Part of a small language model's weights: 2 heads of 32, normalized queries and keys.
Each number is 500 + 50 x the weight over its row's rms, rounded and kept within 0 to 999. Layers, rows and columns count from 0. Numbers have three digits each. The size before them is the row's rms in percent of the matrix's.

# down: layer 7 MLP down (transposed), 192x64, rms 0.446, rows 188-191, columns 32-63
# gate: layer 7 MLP gate, 192x64, rms 0.443, rows 189-191, columns 32-63
# up: layer 7 MLP up, 192x64, rms 0.462, rows 189-191, columns 32-63
down188 106:479551466493587487563430552511483518576524495484459458516500503476490406573534545460511455533470
gate189 094:484586519620475432477535521571462499482424519510447553576465486552507573587489413539507501440471
up189 104:409502433553475462563537481504523493507474454540562474462459522458562647473514516486464498486499
down189 101:462514460462576488576506547492431534537554489516360540500443556508463478564431535421494502552449
gate190 102:556516533552449507550599498498503487427405459588497432445483475550541527603433472412545498510478
up190 098:436526570485494560367429585476519485530526517423512558553543501542429480524575413462545524488489
down190 101:495521519440510503511511418569467454542421499475536428524492568528610425461487529464508570481558
gate191 101:528483489528497417518386429469512530520449504588565600519485520490527541496451462526565528511404
up191 101:427530490513506546540554593498511543561486539576449528569546466557440456507500441460501590427428
down191 106:478508554446557471502467575501570446588433551465552463439566446503577478489507647488543533495499